From a checkpoint of a small transformer trained on Wikipedia.
Size: width 64, vocabulary 1007, 1.27M parameters.
Architecture: RMSNorm before each block, tied embeddings.
Training: a variant of Muon for these matrices, 83M tokens, 5113 steps.
Each number is 128 + 32 x the weight over the matrix's rms, rounded and kept within 0 to 255. Layers, rows and columns count from 0.

# layer 11 MLP up, 256x64, rms 0.318, rows 100-255, columns 32-63
[[140 144 167 137  62 138 183 100 125 119  88 167  55 140 103 129 113 193 178 168  99 101 194 102 130  99  91 152 161 100  75 169]
 [126 139 144 172 147 143 109 122  31 143 133 182  87  82 140  98 121 116  60 137 135 101  90 120 111 126 139 107  60 131 135  80]
 [126 160 139 107 160  88 119 178  79  83 101 124 131 126 192  79 128 136 186 119 155 102 149 153 170 116  83 125 115  68 139 122]
 [ 77 115 121  94 137 138  32 133  91 111 124 112 108  89 180 163 145 160  98 102 146  55 159 132  87 154  66 127 135  78 163  97]
 [ 80 150 124 166 173 126 134 177 160 119 132  69  70  83 132 172 110  95 103  99 168 120  98  90 159 147 160  92 151 166 144 128]
 [143 157 158 131 106 153  57 149 127 147 119  95 109 180 125 168 136  99 152 121 117 104 108 180 182 126  61 132 106 133  85 150]
 [188 113  76 173 108 102  94 159 106 136 146 106 115 119  75  97 111 140 127 114 137 159 104 155 146 151 113 161  86 130 115 131]
 [132 123  85 151 130 173 149 134 128 112 142 142 100 184  57 128 152 176  90 116  98  85 160 122 165 106 192 131 129 109 120  78]
 [118 149 125 134 123 145 105  60 148 115 151 107 113 199 131 159  88 151 164 139  97 112 194  89 131  73  72 102  82  90 179 143]
 [ 98 110 121 124 129 132 105  76  95 143 143 149 132 115 152 123 151 113 175 101 119 174 117 144 113 106 104 158 139 105  94 102]
 [114 150 139 132 138  70 150 137 112 161 181 118 136 131 145  72  87 113 154 133 173 133  95 151 149  51 206 105 118 173 126 128]
 [ 60 161 111 136  83 138 128 122 145 118  95 105 133 143 106  88 154 132 142  97 154 124 140 117 131 108 131 173 131  96  96 145]
 [119 144 110 160 160  73 191 158  98 205  99 191 146 137 157 106  98 174 218 128 156  65 119 186 117 139  72 184 127  89 132 134]
 [121  77 157  69 154 120 187 177 129 165 186 203 153 100 138  82 139 110 195 182 119 101 124 100 119 165  93 150 132 152  67 155]
 [193 124 135 119 168 176 112 112 166 102 120 151 209 115 173 102 125  64 124 112  84 155 119 132 108 112  72 140 151 157 130 156]
 [153 122 112  82 160  78 115 139 177 141 165 104 115 111 132 162 165 196 108 150  73  59 121  87 113 183 177  66 158 110  82 103]
 [113 169 131 131  72 106 141  77 155 157  85 139 184 104 144 116 158 120 138 183 114 120 141  84 143 117 134 209 150 131 129 202]
 [133 153 141  93 149 126 117 105 142 146 129 164 109 140 201 201 173 143 103 153 103 153  93  84  77 112 181 164 114  68 127 123]
 [137 151 116 157 141 134 128  83 145 151 102  78 132 133 134 149 155  83  95  98 136 110 160 171 112 107 162 110 136 132 153 165]
 [ 76 160 126 103 138 104 150 128 140 119 151 119 150 127 178 100 143  82 129 172 112 120 165  87 102  72 172 163  96 173  99 135]
 [166 119  70 150  88 107 156 102 117 129 144 141 165  97 107 153 139  93 160 125 150 147 169 156 146 109 136 148 179 180 135 159]
 [ 58  96 107 135 145 136 141 122 106 104 128 110 172 145 128 118  83 128 140 120 138 170 133 141 125 142 140 163 148 123  74 206]
 [135 135  82 115 108 146 146 156 176 108 137 145 162 101 147 169 157 111 123 210 127 113 138 108 130 144 185 167 142  99 172 174]
 [146  88 144 145 113 138 102  98  85 122 168 161 114  60  97 103 112 133  84  87 172 147 101 105 122 135 158 173 120 151 101 133]
 [183 171 168 171 104  99 110 149 100  93 160 161  70 121 125 170 104  63 199  66 101 142 145 123 164  74 124  72 103  86 131 141]
 [127 175  82 157 141 151 129 155  67 128 165  67 140 137  69  72 109 117 110 176 102 113 149 175  56 157 104 127 134 151 135 138]
 [150 103 157 110  95  95 137  75 142 160 171 132 141 166  98 193 153 130 146  58 147  68 142 144 158 148 128 160  61 170 161 100]
 [109 129 144 119 102 129  77  92 185 142 159  80 127 125 157  97 191  94 136 115  81 154 148 151  87 162 128 185 138 176 104 168]
 [137 141 180 120  80 135 128 113 130 142 124 202 144 198 170 115  89 153  87 148  63 145 151 163 113 178 118 119 117 111 102  91]
 [107  89 186 164 156 171 134 118 106  68  79 143 137  96 148 127 108 132 122  93 136 163 130 101 188 101 143 107 119 104 100  72]
 [ 95 120 106 129  86 120 157 120 148 122 120 116 151 142 121 142 155 136 165 183 145 126  98 167 165  75 126 159 145 182  83 129]
 [ 65 187 129 151 182 136 123 169 165 101 183 116 134 129 149 136  69 183  97 119 109  71 166 126 103 117 137 140  84 119 117  63]
 [109 173 116 115 108 179 137 164 128 117 112 229 141 109 149 102  90 158 161 152 159  72 123 147 149 148 132 129 123 117 103 111]
 [118 128 166 134 161 119 105  95 111 140  99 172 133  90 237  52 141 144  93 147 107 111 140 108  53 114  66 124 177 107  66  82]
 [193  92 115 134 115 107 133  95 116 144  75 165 157 104 136 143 126 134 105 144 137  77 175 147 142 138  75 163 130  92 138 108]
 [166 126 128 123  87  92 122 191 122 129 120  42 108 122 136  38 153 132 143 130 112 155 160 138 168  98  57  85 114 123 101  86]
 [149 129 176 137 140 104  93  88 171 137  99  84 173 134 145 185 144 155 117 136 120 131  94  73 133 150 120 157 173 117 168 151]
 [140 155 152 124 132 116 144 124 115 132 132 142 163 142 145  49 150 121 133 142 169  54 150 155 149  82 127 108 141 150  95  95]
 [140  52 132 206 147 131  89 134 130 137 130 113 135 124 114 139  97 137 143 128 136 106 131 144 116 145 122 176 118 191 100 194]
 [101 156 190 165 168 158 127 165 165 112 172 105 106 110 135 120 107  93 181 118 170 136 118 170 211 107 142 142  73 114 105 109]
 [131 121 148 139 145 130 127 194 205 143 136 126 102  73  80 166  86  90  90 166  95 104 165 147 157 106 148 114 157 137 120 127]
 [151  45 144  97 126  89 193 146 166 158  95 142 128 125 148 149 100 135 123 131 130 112 109 123 123 195 109 160 130 143 103 165]
 [133 110  93 120 156 164 137 173 120  93 164  83  58 147 129 141 166 138 132 111 146 200  88  98 167 157 165 168 141 139 159 126]
 [150  94 102 108 159 122  79 107 153 116 191 136 127  91 136 190 106  93 137 181 133 136 162 161 137 113 130 139  71  73 168 105]
 [151 144 168 154 125 120 147 131 147 144  91 130  84 117 122 163 125 172  99 137 127 148 150 150 164 139 101 146  99 142 115  81]
 [117 104 145 163  83 119 127  98 133  69 115 126 143 132 130 149 140  90 147  71 108  96  73  99 108 137 105 119 127 155 115 145]
 [123 127  33 126 152 123 132 158 143 100 175 123 123 170 179 182 107 125 139 161 168 133 184 144 144 158 136 166  97 141 147  73]
 [128 131 161 135 174 147 106 132 101 171 100 236  82 137  98 128  98  81  99 174  72 115 141  69 130 128  95 134 169 165 207 160]
 [ 73 113  72 164 119  79 150 147 121 173 106 109 166 133 131 192  82  99 158 190 117 118 144 191 138  99 189 152  67 139 113 107]
 [111 107 129 132 179 145 157 105 120 105  68 145 125 107 134 119 152 125  90 144 174 114 140 159 115 137 124 195  82 138  63 157]
 [155  99 119 103 162 115 132 107 154  93 139  89 122 124 127  79  93 147  76 146 146 163 122 108 117  82 161 142 153  78 118  95]
 [149  99 140 126 186 119 134 107  89 195 193 156 133  34 125  89 104 134 119  98  90 128 150 143 146 115 141 126 150  27 167  78]
 [ 78  89  99 112  85 137 103  98 164  72 120  61 147 116 170 156 132 198 102 170 225 129 154 162 176 160  81 151 112 152 153 135]
 [169  48 106  72 104  78 131  97  74 140 111 133 119 134 110 183 118 122 109  95 190  54  85  82 150 165  99 129 115 110 116 114]
 [178 126 138 198 138 116 106 134 130 135 161  77  83 130 109 123 141 112 178  95 188 117 120 168 114 165 177 103 124 143 153 166]
 [ 82  88 156 141 107 126 137 165 194 120 114  83 172 140 122 119 134 150 140 217 166  88 171 144 181 125 166 121 106 163 139 161]
 [162 159 173 149 105 111 189 116 122  77  89 177 136 145 181  48  77 159 125 151 180 107 112 118  85 111  73 189 109 115  89 105]
 [139 112 136 191 161  96 120 126  67  89 124 125 136  88 134 177 119  87 134 164 139  71 113 128 134 122 149 154 166 146 152 122]
 [ 68 130  27 139 111 146 152 136 191 139  97  86 101 105 165 125  76 138  83 169  81  73  88  87 152 161 190 180  91 165 112 104]
 [127 216 103 124 157 113 115 164  79 131 114  83 163  85 140 102 118 110 125 142 145 141  78 113  91 117  96  80 171  95 144 124]
 [107 192 195 122 114 134 169 133 125 145 150 161  84 133 117 136 139 195 168 203  67 133 114 133  81 117 117 170 117 152 132 130]
 [119 142 150 111 103 141  95 131 178 110 167 132  98 160  66 110 131  73 181 117 121 153 150 110 117  96 134  55 146 155 142  65]
 [136 173 107  98 155 102 130 158 118 120 123 119 150 153 146 149 105 163  70 140  73  98 158 123 126 121  50 134  97 100 107 181]
 [105  79 119 143 121 136 103  53  67  92 149 127  96 168  27 159  97 121 147 126  82 117  99  98 102 162 180 134 159 139 113 124]
 [ 82 118  74 106  59  90  95 157 102 152  81 175  94 131 114 146 167 134  80  86 156 133 185 144 139 111 133 121  66 136 118 120]
 [ 87  44 126 107 119 126  94 136 111 106 176 146 119 117 147 162 102 113 156 128 115 140  95 126 122 113  98  99  80 129 123 125]
 [148 140 129  97 147 149 166 154  89 166 143 134 120 100 142 133 112 102 127 164 158 130 137 124 137 126 126  84 158 220 192 114]
 [120 125 119  90 102 165 177 129 123  70 124 123 149  63 147 149 123 159 164 157 115 120 121  81  82 143 107 134  82  94 129 136]
 [ 99 155  82 152 133 129 169 189 108 115 162 104 125 124 122 128  54 190 160 122  93 115 129 164 179  88 122 126 130 145 151 174]
 [129 100 122 134 158 127 139 106 152 136 151  87 193 126  84 158 119 122 159 111 102 144 102 174  74 172 171 140 169  97 130  76]
 [ 94  95 162 168 155 126 169 135 162 152 110 117 141 163 113 160 130 101 110  49 146 153  70 160 133 137 159 154 116  49 104  70]
 [159  94 144 113 145 103 117 154 101 157 209 126 204 108 109 115 144 134 108 162  85 157 127 146 169 152  93  37 140 104 114 119]
 [ 88  51 144  74 111 129 140  82  84 156 177 136 135 171 145  72  82 126 184 142 161 166 141 187 195 113 121 180 165 119  78 120]
 [148  94 123 147 120 154 133 119  91 120 168 110 135 147  92 123 135 138 163  68 143  37 138 143  90 109 106 156 120 150 133 156]
 [125 125 142  86 137 174 165  72 162  70 141 194  65  68  86 119 106 120 144 116 125 118 118  98 126  69 152 119 180 155 141  86]
 [146 121  90 145 163 118  89 136 110 134  92  98 128 205 101 126 116 127 128 144 107 126 115 146 157 145 138 115  89 103 104 144]
 [133 114 150 123 148 114 129 129 111 164 169 177  83  68 148  88  95 129  73 131  94  93 163 105 132  76 148 124 148 135 111 163]
 [ 81 145 178 160 158 118 170 125 174  68 111  35 129 169  93 115 141 199 141 120 190  97 154 106 131 132 147 119 116 140 115 111]
 [103  79 115  99  78 140 125  98  99 118 109  75 125 128  80 100  82 146 121 133 127 115  65 104 174 160 138  46 107  85 164 161]
 [155  90 134 128 106  79 166 122 145  79 157 131 128 156 147 152 160 141 109 169 203  97 173  82 172 145 149 199  81 128  82 106]
 [167  99 109 158  80 104 137 133 133  85 146 132 162 186  93 112 173 142 162 132 172 121 189 181 125  76 132 163 116 127 153 131]
 [204 171 154 155  61 148  80 140 120 141 107 172  50 109 158 119  96 138 123 152  86  11 128 168 123 155  84 108  85 120 126 139]
 [156 115 135 159  98  83 142 133 116 107 151 118 128  64 149 121 137 104 155 108 131 121 102 110 112 129 151 136  86 149 140 136]
 [150  44 152 180 184 162 103 143  90  94 160 142 108 132  76 178  93 118  76 127  90 113  81  96 116 195 110  60 113 153 155 169]
 [175 134 174 154 140 158  99 115  69 122 166 144 137 104 141 151 130  93  59  76 123 124 167 104 120 132 152 149 176 154 122  71]
 [142 118 110 108 133 132  88  98  94  91  81  55 141 131 171 124  87 158 146 117 123 156 146 139 145  97 153 130 109 117 108 134]
 [105 169 117  71 166 139 158 104 150 153 146  86  95 144 129 126 125  99 131 112 132  96 119 131 102  46 139 144  86 129 170 112]
 [136 113 131 175  86 121 155 132 144 142 177 147  87 163 107 121 133 144 170 140  89 149 100 140  96 106 120 106 155 186 164 184]
 [139 164 126 144 138 102 164  93 167 183 128 137 108 131 163 130 150 172 111 182 189 164 103 105 136 121 108 112 146 124  81 132]
 [106 188 104 159 102  94 221 159  96 168 135  95 121 113  92 136 108 132 170  84 129  81 101  83  90  89 166 137 124 145 124  81]
 [ 79 123 119 123 161 106  79 117 155  98 129 117 110 109 185 191  80 172 120 120  89 164 100  99 122 150  74 160 101 126 142 152]
 [111 162  65 126  90 163  82 117  91 160  54 165 144 104 157 136 137 168 116  91 118 151 106 122 166 145 131  88 176 110 127 150]
 [104 128 205  65 167 173 174 122 177 106 167 138 124 143  77 121 106 129  57 109 153 124 127 130 180 103 138 142  62 137 129 104]
 [116 142  92 123  97 109 161 176 132 157 104  85 100 126 148 167  69 115 132 172 155  63 116  83 106 118 118 195 138 131 152 154]
 [107 115 124 154 123 158  65 134  95 131 153 111  95  88 209  80 106 170 142 162 155 150 174 146 153 159  71  73 126 119 115 117]
 [135 165 151 168  95 166 134  45  72  99 172  78 149  98 126 108 136 167  92 152 120 129 139 167 158 149 123 110 160 140 130 165]
 [ 61 162 138 104  96 103 117 148 170 142 107 135 135 138 160 178 146 100 134 183 111 109 100 112 167 114 153 114  96 107 173 141]
 [137 140 122 162 146 168  98 138 159 117 121  84 140 120  71 172 157  98 147 101 135  39 115 153 192 102 148 124 131 118 155 148]
 [118 149 113 122 188 157 123 163 141 170 159 123 129 156 150 111 133  94 181 144  90  88 172 151 183 112 129 127 131 160 117 114]
 [126 157  93 126 158 178 154  95  85 114 104 135 137  92 151 134 115 144 122 120 137 156 148 121 150 174  78 134 105 141  84 180]
 [126  90 104 107 115 136  95 114 109 124 128 144  87 164 145 156 126 122 116 110 138  94 131 148 118 163 100 105  77 140 111 112]
 [143 139 109 143 176 150  98 140 113 179 151 146 119  82 170 138 130  60 150 131 150 142  76 105 113  46  97 157 140 152 174  52]
 [101 195 146 182 151  84  93 129 172 102 157 133 127  88 108  97 111 133 131 175 121 109 114  88 147  67 142 141 130 135 155 126]
 [143 153 142 129 126  71 144 195 139 100 148 108 125 120 153 163 116 103 152 139 139 146 150 166 115 104 114 131 139  98 141 100]
 [135  91 178 137 151 162 157  38 118 111 132 156 116 160 149 187 153 185 113 183 102 128 122 106 163 124 189 185 158 138 192 128]
 [142 135 101 107 138 115 148  48 123 117 107 110 112 163 140 117 121 135 113  65 130 150 157 151 115 164 143  99  48 136  79  72]
 [107 149 111  80   9 193 160 186  81  48 167 164 114  79 131 134  62 135 134 151  93 151  60 146 142 123 164 121 133 116  83 142]
 [139  69  77 180 166 138 118 148 207  95 115 117  96 149 147 124 104 143 130 151 124  95 197 109 113 137 128 197 172  90  98 143]
 [121 131 152 153  85 124  76 146  94 117 120  79 162 111 105 172 142 130 220 142  82  93 165 136 142 153 118 139 165 190 110 179]
 [181 210 132 137 100 103 149  83 120 107  77  71 114 137 131 166 109 190 194 155 121 137  99 134 162 146  95 163 115 110 147 184]
 [ 75 155  75  88  96  59  94 137  91  60 153 163 120 106 154 158 106 118 137 121 144  96 156  93 103 157 115 140  50 151 124 123]
 [145  98 167 140 134 163 112 135  99 138 149 147 112  89 157 157 131 146 126 134 152  98 131 149 188 112 128 156 104 117 133  96]
 [ 98 185  89 152 199 118 151  94 117 155 156 183 137 145 122  99 195 150 138 198  97 126 126 145 157 163 140 131 147 131 206  97]
 [152 167 159 134 159 148 153 131 127  67  72  87 139 110  93 154 156  99 140  92 124 129 127 104 121 111 148  93 136 132 109 111]
 [148  78 103 126 135 169 135  72 112 139 139 153 153 191 146 148 140 116 139 114 149 132 172  99  63 155 157 121 123 126 157 124]
 [124 142 126 175 145 165 146 119 124 133 166 151 135 104 101 131 156  74 141 111 223  92 152 109 121 185 157 139  86 100 122 134]
 [ 97 119 158 173  80 137  85 154 109  72  30 130 107 144 129  63 159 119 119 134 160  90 113 130 100  98 128 122  78 104 118  94]
 [122 130 182 153  55 151 151 165 112 135 116 128 110  65 176 156 163 153 165 117  95 115  98  94 150 134 162  97 141 137 127 171]
 [118 157 123 137 159 118 120 183 168 114 154  97 138 222 121 174 139 116 137  98  95 139 115 126 136 115 174 122 147 157 114  91]
 [153 151 134 167 158 113 105 168  96 126 126  99  64 140 108 147 140 111 104 137 146 169  80 109 114  90  82 100 139  93 102 125]
 [186 116 112 128 145 147 165 178 119 128 109 132 182 112  73  66 204 165 160 119 140 150  81 123 143  81 138 140  75 106 156 116]
 [108 125 162  89 109 116  95 175 182  75  60  63  84  91 125 135 124  42  77 136 139 173 125 140 139 106  98  82 217 131  98 173]
 [ 92 140 131 117 117 121 133 114  42 105 126 165 184 111 112 107 159 156 133 159  83 128 157 159 113 114 149 111 113  94 107 155]
 [134 133 100 141 103 133 107 129  94 145 151 133 128 175 109  89  94 126 169 170 154 179 189 138 178 128 138  39 128 112 112 120]
 [ 92 142  72 135 132  79 155 136 135 100  97 124 126 122  92 109 139 102 137 201 205 114 177 120 134 196  67 114  88 157  82 114]
 [124 118 135  83  93 163 109 172 157 120 142 111 123 165 121 117 168 168 157  99 157 171  86 147 140 142 129 113 137 144  92 105]
 [124  91  66 140 130 107 162  71 111 120 123 137 204 135  85 142 131 117 132 134  98 104 105 135 158 143 126 112 116 109 145 109]
 [114 103  87 161 162 143 127 164 166 171  94 134 129  76 135 164 155 145  51 103 169  98 152 121 105 141 112 134  81 170  89 147]
 [119 168 105 122  93 130 156  94 143 109 114 102 147 116  66 167  98 145 137 174 128 163 107 174 122  73 209 120 125 102 116 150]
 [127 196  74 170 124 127 121 152 138 159 165 163 143 126 114 113 110 116  73 123 129 139  98 130 188 151 143 119 118 120  92 145]
 [121 128  82 104 134 109 147 127 161 133 102  83 128 143 129 125 177 142 128 138 158 169 135 146 155 182  91 113 133 144 137 162]
 [103 136 107 131 155  73  94 141  97 166 111 153 214 132  74 121 148  58 131 119 128  57 118 100  58  88 180 141 113 110 118 139]
 [116 122 145 144 120 107 158 165 155 148 144 160 136 132 100 118  76 109 126 132 118  98 148 133 124 132  89 135 102  88 126 128]
 [105 125 108 102 140 113 121 128 107 149 159 120 133 122 179  71 130 147 131 132 138 150  95  64  83 121 181  98 124 128 112 103]
 [145 158  79 120  99 107 126 121 182 134 120 154 157 159 151  78 135  74 153 131 119  98 137 168 111 108  74 130 105 152  81 119]
 [132 181 109 124 136 138 172  93 163 116 136 123 183 143 149 115  91 209 105  93  62 108 113  98 138 140 136 139 189 102 139  52]
 [137 116 197 121 101 121  98  99 152 130 188 151 143 149 146 179 156 155 157 101 150 179 144  98 147 118 151 138 156  80 132  79]
 [119 147 158  98 130 147 128 131 180 130  68 129 118  64 157 165 190 163  78  90 131 117 156 155 136 128 130 113  95 108 155  37]
 [ 90 110 120 139 220 149 137  92 109  79 140 137 148 126 109 113 120 140 103 126 134  60 167  84 110 201  93 185 113 121 193 121]
 [167 150 158 136 102  58 129 114 150 111 189 134  91  70 174 137 145 194 103 151 140 134  98 146 152 105 191  88 121 174  85  79]
 [111  87  86  98 117 102 164 170 150 114 120 150  94 121 141 125 158 161 167  66 102  86 144  65 114 161 150 136 122 148 101 164]
 [155 160  63 193 132  99 127 176 117  61 148 128 103  96 125  94 155  99 142  94 127 111 121  98 145 173 106 101  88 100 136 183]
 [106 119 119 172 126 141 163 132 169 150 109 150 155 151  63 173 156 122 153  99  98 138 131  72 161 136 157 114  98  89 130 176]
 [137 111  85 100  68 125 114 172  96 151 183 123 160 163 120 146  44 128 127 121  78 110 109  82 152 128 126  80  90 125 131  93]
 [119 144 109  96 150 171 131 160 161 125 107 154 149 155 175 202 143 156 137 112  81 108 115 159  62 121 129 101 125 131 129 159]
 [117 129 127 121 101 146  96  78 116 231 135 130 178 125 139 109 125 140 100 116 124  85  75  69 118 141 143 139 156 102  90 189]
 [135 102 166  71 151 111 122 185 165 129 112  83 136 164 139 182 107 179  98 131 183 111 128  40 154 119 113 126 115 150  94  79]
 [111 144  88 113  99 151 150  77 134 164 109 136 139  66 133  84 132 128 101 144 117 159 131 119 130 144 164  39 127 137 151 177]
 [185 112 140 149 153 126 116 129 150 102 101  86 131 163  98 132 120  98 130 148 142 114  89 135 150 100  91 154 156 141 163 126]
 [ 96 109  93  88 152 113  95 111 119 116 184 113 141 150 128  93 167 100 157 143 124 113 199  89 131 164  89 126 120 152 107  70]
 [142 101  98 125 162 125 152 140 156 183 177 164  90 148 126 135  93  95 147 156  82 125 146  84 107 156  82 135  39  99 137 104]
 [118 145 143 150 209 109 111 112 130 106 121 147  85 126  80 122 183 131 149 107 156  83 105 116  81 144 100 154 144 104 157 131]
 [139  96 155  92 117 143 144  91 134 100 159  99 168 150 156 156 154 219 160  87 153 101 193 138 150 109  91 163 146  76 135  93]
 [ 79 119 155 124 153 131 176 145 155 199 130 174  66  75  89 171  54 152 131 123 127 150  91 135 146 175 109 149 137 161 139 107]
 [ 69 164 101 158 125 100 165 101 119 111  96 134 107 171 121 160 171 117 121 155 168 154 131 113 114 150 125 104 122 118 109 121]
 [126 112  89  85 153 166 102 138  89  83 114 171 171 126 132 145 152  97 185 148  83 119  99 101 158  88 197 122 110 117  79 123]]